config.yaml
num_hidden_layers: 10
hidden_size: 384
num_attention_heads: 3
num_key_value_heads: 3
head_dim: 128
intermediate_size: 1536
vocab_size: 15576
hidden_act: "relu"
norm: "layernorm"
norm_place: "pre"
norm_eps: 1e-05
positions: "learned"
qk_norm: false
attn_scale: 0.0884
bias: "none"
tie_word_embeddings: true
parallel_block: false
init: "uniform"
init_std_qkv: 0.0226
init_std_o: 0.0226
init_std_up: 0.0226
init_std_down: 0.0
optimizer: "soap_variant"
learning_rate: 0.00344
beta1: 0.95
beta2: 0.98
weight_decay: 0.15
lr_head: 0.0104
warmup_steps: 200
schedule: "wsd"
decay_fraction: 0.555
decay_shape: "sqrt"
final_lr_fraction: 0.0
batch_tokens: 262144
max_seq_len: 1024
doc_mask: false
train_tokens: 1335000000
max_steps: 5093
dataset: "wikipedia_en"
Each number is 128 + 32 x the weight over its row's rms, rounded and kept within 0 to 255. Layers, rows and columns count from 0. Numbers have three digits each. The size before them is the row's rms in percent of the matrix's.

# up: layer 4 MLP up, 1536x384, rms 0.12, rows 34-59, columns 0-47
# down: layer 4 MLP down (transposed), 1536x384, rms 0.119, rows 34-59, columns 0-47
up34 111:141082152179165104117171132165137129100176116130125211126151160165160149196142176128143146076125133064135157191160141147132156143100149123108162
down34 107:138172110141100133089101143086150132115145098111136155111096080056121127076138097135178082159177162181110169114091098187100143156097186124126090
up35 097:171143171125108148159107089129041185052107123158126162117130145146130138077122124155121132165108154159146148140135133141056104153195039131113116
down35 110:155137140150105133129137071123146110110147090107097143079091136123099170146104095200089066120088118109184112159093121103193093143111101152185121
up36 095:093138204167067149112115087129040136148136105129141076144193138100105180130138133141113096150192184098098130119133073080086120116204175136165091
down36 099:081130193135156094172174122082087141156152087103151099136157112200115095103129097073128106182123144133145161153100132191102143092118142129139127
up37 090:188118118127093163115131169106127158117074169106087133114067169069129126080120110126158109097139139158158087136147093140116128152105169143086136
down37 087:086153133112152148122114110136131150148183128117084151134182120119154106151110149156091123178131153142158118087138141151104124086171115083213127
up38 105:137106079109104112137066091076102157139107178054101128142090132152157193095134097108158127195088156105154154154128132194121080117190087119184112
down38 110:171116160119176103132084151118138151164086149138100092106155120140162147170139120129183125196120161123162068121075135116130129139117132106128098
up39 099:135118077110120087121137121113104157137150139123104198168123123092117095115159156160091134176118139133070111070073165111117111138156113153168108
down39 098:157183175201113151123178096190106166077101147177135124141082170136177116166131168121103096123167100116186129132125165143138112110111110048148116
up40 095:116108113119092180110166125106135114155152115159149136115131088164100078173182106064171186143123066121111109103142182122099122100151086154106114
down40 088:138181152149110162116098147101096098132068146102124087167172078093127129161169154134116125146163137094119105041200090106151131167115131120093141
up41 094:170070111144051170121210143099135152216131149153135135106065172065123087087089104180098172176168150104060158154160142151111128069150150152134133
down41 082:093121112091171152120146013119143135099119168125113168113058154089146153101166136139125092132144115145133153142109102124085119114113082100058137
up42 098:153117099105115100130118141135158104167165139088178130134161139121104157120104141086149138099082190123063161120164071128152087151128114095112096
down42 106:096165091134089087142138126142098160143173126102089153079114151134086160098126067147142090173076100139125085141093133134132136157095077113112182
up43 099:091090057121077116147108097175073116142175137107105199111176113093145168101121117124146166125124093165126117088125155096118125086111121124146153
down43 096:154146100122056102073097121182196178146119131027153068113148160173075125086128142065093179124044163114110140053141145105107131135202176097113118
up44 095:096067189094064095146103126089103117127143150095106125084088111137118089127138123111128085077116158136108139112132157069059187130093142159110125
down44 099:100158143086123081100146143164054144098146108124081151048121150180077112130138119135194100060118156147174082166103076086112100164117121064129142
up45 123:192051081151130125154044168126127063096135143115163100109145175129098192148150138083144205115095099147132139137115125134096163093149139149129109
down45 122:126100178158133113133118177112130090102109181150117159084103151149132120129144093118131137126077077079142114104050188180136148152131147108100152
up46 100:149100185203149204127162130124084034096152143123241072149169093145119119073131115110119117184057145092185102096099107185093100124129147147173120
down46 099:041079093100160140122162089103119187134146094120113145156091115062145193125109158089152133124112123155075191118111139115119118122172138187123132
up47 099:115150134162088203173104159157140148096111145144119087125093137178084100130125119150137076137111109087091107162115103135126077135153138114104150
down47 097:158092148114152139084123092127152136097122172130072164171083085124122092128142135158141155096120139130092011078115108109088108153165069132168128
up48 093:120085077158068181157113167119144169108135235139062090100116170081180145125143108128144206115133129088173154126159129074134082092184150143089127
down48 087:147125116086195168097138115115081132111111130162141171073126075061066170122130130079105083182146108126090109089134118169090153144168157128124080
up49 093:123116088158156111142107099173125123142111133178153141074110162103074064084129163143125138163132167170150105129097108155131120108105126166154105
down49 095:126086126118161103096177142132083102155161118154132107180152091142134099098149159132059109125054141086131096091137144106162071127132195109117133
up50 092:144107111151123143092148113167120130066110103127210142110109080159107127097137127073146138069127133077082171117151114153179170127157171131155132
down50 090:081099181140149127147126138109155093137103095159135093096161129149190159158089186120147120141129141068159110126179131134128155094139159136146161
up51 094:123148069147111122137155199133119139096152115142139114131116134131101134108152146115110086111152091096081152131165197090144136125170141096188179
down51 094:146058177092131118108097060135133140140092072089074118090099146157103068105150109106136120145118118178165104106144112178162161113156122142079069
up52 097:140103110158117130138150062126178188148134060123127153175151083104125097138182073097123118149117067109159105152173116090086113177115090140096088
down52 094:121108193163143115133163096150108121153122138084154159089070094137138097122093089099127158134191139143114108123167118194122093099147153130214135
up53 112:141125176134122125140152083108074127118151137070111177143116103143134123117152133123147170191115192138105159139127080175185110137154135125135139
down53 105:158161065163162093141133129171151158134080108162144100120123100155142126141113142139081142138080126053141061136166135111120142116073122118116145
up54 095:175164092111133060185129103084133111126110129190127147166142099152137110125182120143135129157159161130189138146147052058112139126092113113076138
down54 099:177095139125150122118160082128129120144092144164148135157164110138117099181108184172109127087186123143139117174145124080144125117143135124117103
up55 109:133091100094131132122131120146158159154125094092184097114103093128149197069082129131106130152083101103088068059120124139143140163149107196145148
down55 104:167157099144053122144109108124061210159101104148144124076140202122113120139109082156157157184109153139092101132100156150121133108134115113130089
up56 105:131124124193100110119130105145115118142122121145155145132178149136192122089161086159138122123126175073129157154147125131134130147174148153196173
down56 108:087087186154125116148130134138138121213104116162115096145131114134165165117143157157101082078105136142202086150184128126087106115118132171145145
up57 098:134085132136118141032127160119087142161121151066141170125120133071166150106161120093169175096141128083092160130088070149107098071142137079077132
down57 102:143129135072099091085136128162129127173137119119138130141142117088082138125154080186087135117080096141092189098162133121126070155143108163152132
up58 092:133111118096085117112152143079126108182164135141158153141127127105136076129151187114187119104099088196079116123069154127161079094129140163114100
down58 084:152148152091152136125136149173117099098137090087069186111111146147088149138104134130077171124116148109117095090098108154129141110136138177154140
up59 093:173116103125124119090130175109128098148084141124170097104114105084158132067149116107096140189091122106135108139142115115139107102133132118138190
down59 089:106105136096167163138092108142090159113143117125068159136114117129137122124125140111128188108113141175099163091103110117064122134140126160096134